{"d_mlp": 512, "vocab_size": 8192, "positions": "rope", "attn_scale": 0.184, "init_std_o": 0.0, "optimizer": "adamw", "decay_shape": "linear"}
Each number is 128 + 24 x the weight over its row's rms, rounded and kept within 0 to 255. Layers, rows and columns count from 0. Numbers have three digits each. The size before them is the row's rms in percent of the matrix's.

# down: layer 2 MLP down (transposed), 512x128, rms 0.176, rows 462-486, columns 0-127
# up: layer 2 MLP up, 512x128, rms 0.189, rows 463-486, columns 0-127
down462 046:128136191135121163128117141128135110173094119097107124077096147158137158133121119059126115082123125109102132135126129106123077137147103134119187149130132117128200140152182072113159114125132166117120150139134103107100165113128149142120129109177128124106128135086117087143144132113101096106132164131145112121115127157148143090100123105135104131127158115109124100107124131130112133130158
up463 129:127118144138151155131120117143138106108133147136143117113171162127142160132115128087102114131161141122155148097157131118136091141168137085107172178182149107137143116089066155150142121133140064135095145138144133137111152155084116098169136137153131118137110100110108110168126113152145132130127156140147089112152116093102131116175103135123112110097133154160133141110087170087107098140129
down463 125:153159130144142130088118129115109137127085114117131118159179101124119101119162148141144113118167129163124111118162126132100166110118125152149142119108114077142107139167128139148148067145142119116150083118076107153139094158122157126137150135092161138134121166151089111110164148091100095134132103110146138147115149143122109123158099105187068132103103134170129098158129092116132131127116
up464 117:152135147123108151132157099128147155099125174156131096192115125094171096125154133121099106102094110152125156124145119128127113149134101066124118176136097142135149104160104139175180129110099148148141113120107105143161098134083119104100100149110118141132119145104111151127132099164125140140150157138099135115094131127114132164127125158135117123164080128105134153162138141093130133075083
down464 113:110096095120119126083176103075134169149174150117137142114150111129133159110150137125143127112120085090111108159151087081113110143138128133096101116092123150111131118126134133111128157158096144106138111140136116120146092114141164131120116098130097125140182120072100151159085125111087116124145174136116139123150125079119126155116144140180113118152104154100117114158167135154124162116103
up465 109:149119148099107103165078118125147134102122094144147167122117126123120141114148164124105079095112110097124137138172175136127139095131131133121145153159130124138133146107137089139120147117148168106092145113120093154152097124140111119140106178127095098096140118144095151128190128174109123158140129125112165138116133142102138145164108152122091126140162137205140160143118138075119119124094
down465 110:102131155092146105112137133130118132123127163097148138160136154084103124125092067142126127143107170112120088122116119129122125138131133132161132136127130158119104113129165127122045142112095100105124117143111136104127128087182118115160124087157160154158116160119147134125114176131111113135117106133146144162128157163131105107132094163093095161149127164142127095153071097161098137114129
up466 108:176166178133147135163105084143146155110153137136147133099152156102161130130142117153168115125147110108111170151142090093135112089172139139161117139119149131137131136122131087175124122128118086158140096109135126142166197112117125118153122162129119121121110120108121151114127113138142124117148083156170118145132126169147145144159134121081081133076155171131102099117108139102139113120136
down466 113:144153192123135137172103114165109144110143197086151114117153113113122148120081160128106076111151130110144139157090073134139172121133067110132172136133152123135137161148115114123108149165157144163136134110109123103136152123121156121121123167129145172161109078124150122104154139123152075106137131139117134108116166122116131121132129109154108129136153145094139100153146132118136138155127
up467 074:137127160097134136115107052115178123095090126111119126135143153134129183137155167118154089125131137117136157112184107103096118082161150096111182106177156148115149129133133147132166130116118138137103112103150160157111115122106128120149131143124126085155128105088126118138135087101165147104126092103138141097141140140135124111130130135170101099186136116135152131118090123124109120138108
down467 082:141153159182123145121111122108125120147081127152125142143123101110168148143173087171109137150164099113121158125123177155148094143159138109153126143151097148169118123123137162109162149109124145084097145123131124090134158173139164109095141098137131146174128161092138148097131079118114110133139140107103065127137119149138166106150096129127106133117138159124168141158141132112137104140127
up468 055:139145149127160121168093104103179166121129069132120159116144135130140140118117161109124106095127091146124155116186134133128113129154165103145177106176112135115123108135116143116143154085150133127129130119110114170194134142165142137153129126157122085103133184101098146109181101147151135144162103138112147153137089131122121106152102141141122157156107119116149133160136151097124100130135
down468 051:133167132118123122138102140138148126147132158148161132132107137139124134143133130140147152136127132115067115144113112113135108131121131108108111115126099130131086090081110100122155178133125126133140142135127130184124166095102182167154114136117184141129067158141113096099113135106165072149126175121144116112138101110076155102126095158107059177147120135113142120122148120153138131115125
up469 104:130155115118128131158128123151160183104152106089112121164138122133196108135114129098144087154145061144077142118138159119115127094100141142144144139123111140112053137165138129138163109144119131119125078194121107143111119143152147125143159145150129114108112142142082152141151126115114183127129117127141147147093134152117156125150118140173125126119165112147141096122147127147092120119109
down469 107:093150112106150150135122170118129141119132185142141148135124088149080140113134082113174156146094175109123162138138119137130137137133148174136123136116103170147125109146105113102100088113120137145148119166145102104160111121143140095098139158176144112171125123169133119169147078134089106096153116133156132150146107141158114128134119113108133108131121156147090124167157095102074135129134
up470 109:147164118142116088127116107113162115148137144131102124138088116118161118089106098123117074121156122097112128120108151080120116133139191132105124092117131118138112129162162127107164135113157099140149070105085168106170151117112134097114155132142132128111134131120136150073185115137104119115119112166104124129150126157101101121101147143112098135153117118125149167139123163124155094064128
down470 106:152089133142148152122117122118112149142143156108124128133125124119140125074131078120112100144098129099120093119107124080142189128136137135131136113111136160125118127103137169122119108137105056162151129106083123151114108084143134099154133145148149137058094145130095111096108183148144084113116146130138162127080155103107157126094127126135123114146085140108118150090128140166134135123114
up471 055:154169147101158104148109059081192163106082107121149159142123140141141138114135149135121094146105122140067149130138143111103137122164154118129158143156122152123112137126129129159160142112136115115116139096115141148175115162151135122135100149161135090131111197127100110101154094137155117148151104134130121169117093145167121100157106119125135126154085119126124132141134095092135121143114
down471 063:138116153072157131124111141167127132130113109150131124164157146138124093125112132088110134129128153092125125120096098112111149146119098129126135099115132147212111133157106126132134084101128146118139148149134114146157100123100113104136105159125171113151114095123100111145125108126073117111082115119136152093114106152122099093126120118126194141175119165114126119166196119160152118159130
up472 110:158158124157115113120121088115185116168071120116143132171112124129104112149145136142140103142128114120101140119123107106129144089136183090169150102141109110096059136128116133174155166143120118117148162149115082147162121102117157129141098160136130114101150148116109138104131120146102142141127117134139131146118131171144172120151152112129175128121147106103098091182124153130130082139130
down472 104:124122159115170131168122136103134129158085104124184130163117077128116124164120151116142176099161106103103157141109157169076138086106127126112135112127144085153134123120091175143125160105103152137100146156113115118139138147135152111129133128105150118105127132161119092085124113119095094125117129105153131102149067150124115165149121150133110136163122157139143107073133152143157106128146
up473 095:146127128100106087109135115115144125111119113172132152164147142076126131148127117085165125124139116079110144128104122145129126137132142099165165159213123158136120146119151129117109092115155143109132165107130178129124116168114121133134061178127135099120129116102117136092113132140169104150128142156099113123093071159116142139159124139108135112125097125110166144115125127154167118150101
down473 097:120146109123126126163125190119102099118130085117148104067084100125123116142108098131132151086156155101153159114095139104115096129107150096121156090148129148106160150136152117095151127112133117143158141120130162113164162110128112149127136083119125140130168122078123072108125119110123130089136133127144145134165170101151112168128122085096092153118116142105158168158138105146149117125125
up474 086:135152124133163154107149104129118133130107123123097146183177124132163120115132092104114149145118122160143156077162160101175137118139100126125124092091138121105163116135170132172112122088106129113115121136100172117141158108152153125135102114172119134138150170114148140157142110119149114145161095146152111136141139144106128139113086115120140079141169100073142161123078136131098119158093
down474 094:108140147114132137093107150134124114118126116115105106122172168130094141075160138086143118115112090149157135109105113128105110109140145160175119115166125132133102134091089140161121129128162157153116109101122121133125083135171185121171152145118151139132118186087131113120127136123129145120096151121145108139110141096084086118128125170154102183137092122109102101136139156121113097154166
up475 120:172129123111113116169132133129160119150151075142074118160139168130168143112096134125159141107121093109107133153121103119144154070128117116109120121140091137092092115119094131171180132138125120145155111120061108084161122155138175118112143088144147116123131139108152131111142111154105146107122123115138107139154127093112121061121106130135144155122140089108114106079127135129138135130094
down475 112:147179122138135146108123129100123151148139123179111124161101166113166103112123127152145125139116058110097097146151087127135162133155092136160122105112105112167143122089091136084137123179119116135127135136148120047162127158120120137120121099088158119096122120127098134113111147123133120103100129128112089121119100067110157136096154106122118142101133123111117083100130147116139125129104
up476 112:146170143130155070145123133127163109102133110149108153110140163134170135099114129145122149132159114113151138150105133106154179122179107089128133121166123139138092115126094157187113143097110113142095117140136122124128108180138135142153136129185155109122124123143116116121193103118155147106155148143142105129159096106120091118118139148147142166170139115118119141132093155090155110079140
down476 101:104105121097086128137101122115104136124152092119108129118092146106122105167139105135149133171161133129065086152098135106103141131140127168159136109108130111124099114089092139072157111115101118103131123171126116091116148140112119101124151137094136151124122150138135064113152149195148082121121145131159146157164108127134113125084150141106156164145127108169133134102096132106140140131113
up477 106:135125151139120134162122110114151152152132151087122157158127157086127159117114154131103125152100115167092138106119097131152110117141126092115164144140108128101105104115107151097152175145156110111137142119161117116124148104105144154103090166164149105135104096120153091109103114128121154123126118160165136086120159081142114114128108159149164091149138086121165198146104146147148114152088
down477 112:126080121140084110075097153144119161105140095151123158176156098120128107128105133137110137139151120148156161136130103135141138106150157116097161155147086123125157113162141130159125141110119131113105158119123145155130136140129108089143111102094137100137167145119130145107115087093144122144194107128134106156158105054103164155115122096140153116116123179134127095138151097116146093124124
up478 105:197122137111132115133127105126180133088123112196113123087135107132143148114137125149143148140126110137156136135168108127133105094127168106133120138174118111133117108090141140140123114128158145138160152079142156168145138141096080124143115147160178093125119138099138160149177119123120171110116090115155127096148104153108117162155089121150083113117119134175148149150124150131132115104115
down478 100:098161122082134086128143138105081148100142140104127116108077149126117136102121138166122112125168118114100174148142129082149135104088114169155119120093101165120112106064116145130101122111145130152131186147141119125144133124131134156135133093132078126153133144121157113130123081169177098136135162134125164154141097113122098102111130122136111135126151177156140099091140126105144133119154
up479 103:134131115094127129140137104139132127122133127146122162132107153127199113116129110133121080158107100112155147109168133142164061117142115124161141133149162144138113110157155156171104111151161160125128142122153104103123125152123083123118135122131132124162096141110177150164134110120158171156117064161110115111132111150105161076094106151126124101130129135129150156138084167138174125132132
down479 109:138120130100144133143146168149120126118149092147170094106083079145138122099096162136096118175121177117161110105164119106171113097137174134078133187138065150176095162101117138148152129117170111142128135111162124142122110137130115106128162128138143132113108117130129091113135159101100109112127114116101135111152123133138131117124121116139119070110089133119143115150122153138110152096152
up480 046:158169143114144082143082066097186161121099108140159162121143145130152140112111157103130142113114100171132164087159122122128131111142156113153152104151113163129102114116117112143161149112135158099130101108110108156196123131127177125118105145143134098146143171108077127110138117176158143116120086150128131132124117160144120106122087136115124142148122116101134144143148154100140111143127
down480 040:163108142133152133128118086140153145158144138119151140108119126156118109137107157115142156141140122126103137141144134136163134134121182103135157107180133120161150084143140137136157132117125169136135136144187143113146161128113144149137113135187131118107153129123119065147156119099120128088159139149116106110157134118148116107133150055114128137075131153187140107079144137067115134118104
up481 109:136135149127140112119097106117140127103163135153126107119151154142149125099142109101116131120109140137104150149122125122150118136168116120104151172191109111155148130129105122118101085081152108108091148076133152138149138119124178092143097166179122101148124112100106173111156110140143124137163142120076103061088093142100097127107121140124117108124095132142147117173102120109114144125166
down481 124:148118122135110125149134145099133122109147163105118129117154160141135133157128132073084159118187157149113121076121122150162154173114133144157137113104137094126168155144172174150136106139122120147136138095130138141086129124096187125098090144134155106104178120107124132136121125079122093156114141095087130144165142154156145161102130106145116090105115167136140153132102139139109110136150
up482 060:159186149161153091159077082110146155105121112122140163137136164135153120094134136127149103094120135127117161118154136138114067133125152107129149098172080143089115111109131122139126127118161170109102127100113104124155166136167122122147088134154133057107155113132102115131142098170144092137125121150131129133140099171135126106127133166134120102130109110120140151158133155111164121106133
down482 052:097099111148100158108143135140104117148108158173178187128116124137096118128124102046139126110132131139135153160116101119157110143113170154144091100128143163098109117158099104135141188132107165080148161132133107122140106139136167154155133114124158104124159130142130141102121109162148093170129116140102113160154127114151122141139101127131153162091096107125116144119147117143128162152132
up483 109:180168125143133128135126064114183159142126143158185152137144170149119121103129134122126158152134131105110153097122126084115126117151088125099102118125133085129135136151094103142147102125110124130089132132111127174177122157133140121167143106118151118102122160110122154115139113149137123114139192103135094151108127157075144146110078131092151103113150141155092141143140120119146124099155
down483 104:095114112102095152067154154108135140114154138126134135123128148126126106141108132128114105148167102103161116107169110110145117167148116162136112127111108125136091129085111113097107133159108120151173160108139079135109169111168126149143152151113094163081131155145142137119149132128188130132127154109126124145114146132072160134155140150145147159095165163167151120089087114134147150119100
up484 121:146111122158124122155147114105111109087110090183115163101124145108115134145169172162144139141140117121153156106162133146156088099143205106155140157178156143120137140111093162150151089156114140140123136135116092116142087190126118120142143145133128120165134115103128132088116105138163105133120114129137142121132070131157155137179142131138125079128145145125148136142146121119133131156102
down484 112:138152090129132150152116117157129096128116144161156132172172142122110186123144191126106124121151118134150112123128111151143078123093098115183128102163138167137137136081157150151118169141065136128139102109163136127164152162139121139109129125153163082127119126151152173147106123109121096126105101114125112137127134136114169136116115121144147119121128125115127171136177139130157145154080
up485 126:183145108147120173144120083115172083117157102126114134129111152170144138166129161156136102153155128092149137106151116070128122089177143136090162112131132160117137119149110108152138169133140135122156164142119162130188126144132108106104141105144120107121162149139130101149123107139098183158118113163130147136135083129113133111143135157119100093104159130130143168100111139136158119136115
down485 130:088085132077108105149124117116095144112115128169148128087121166134088135067128132105144146154154155116139130136125145097152120102123089112137121118085116130124121136087135100127086102152139111135138129080183169113123118123150120135123131109133124140143113103124155150157103111120172105109159154113105114123151183127083103125135115105125127092128187092133073127137126142100094138120154
up486 097:169124120117127091192110126121134175134139148131131134115139099139127128147131151098121134112161139134166151138138137155148084139119153153109119145126125122139131096120086160096169146105142143120114159097142132147125103155156095133086168113124123125146153091158063120131126079103093175154115145142141078114143127108131133165121124159146137113153082153196109145137143128141123152090122
down486 107:146130118141099081129173151111111114169112139130182126126133111151098106109084146142188143145125116095148143157172104145204141085148154179109143143145118171140117122107097101113135148157096114170137193127091134134118145154105101120129129091161139158114115121160117105122141121105130125125136113137098121144114136128084129112156136122121115120160125127135106144141144150158102113093113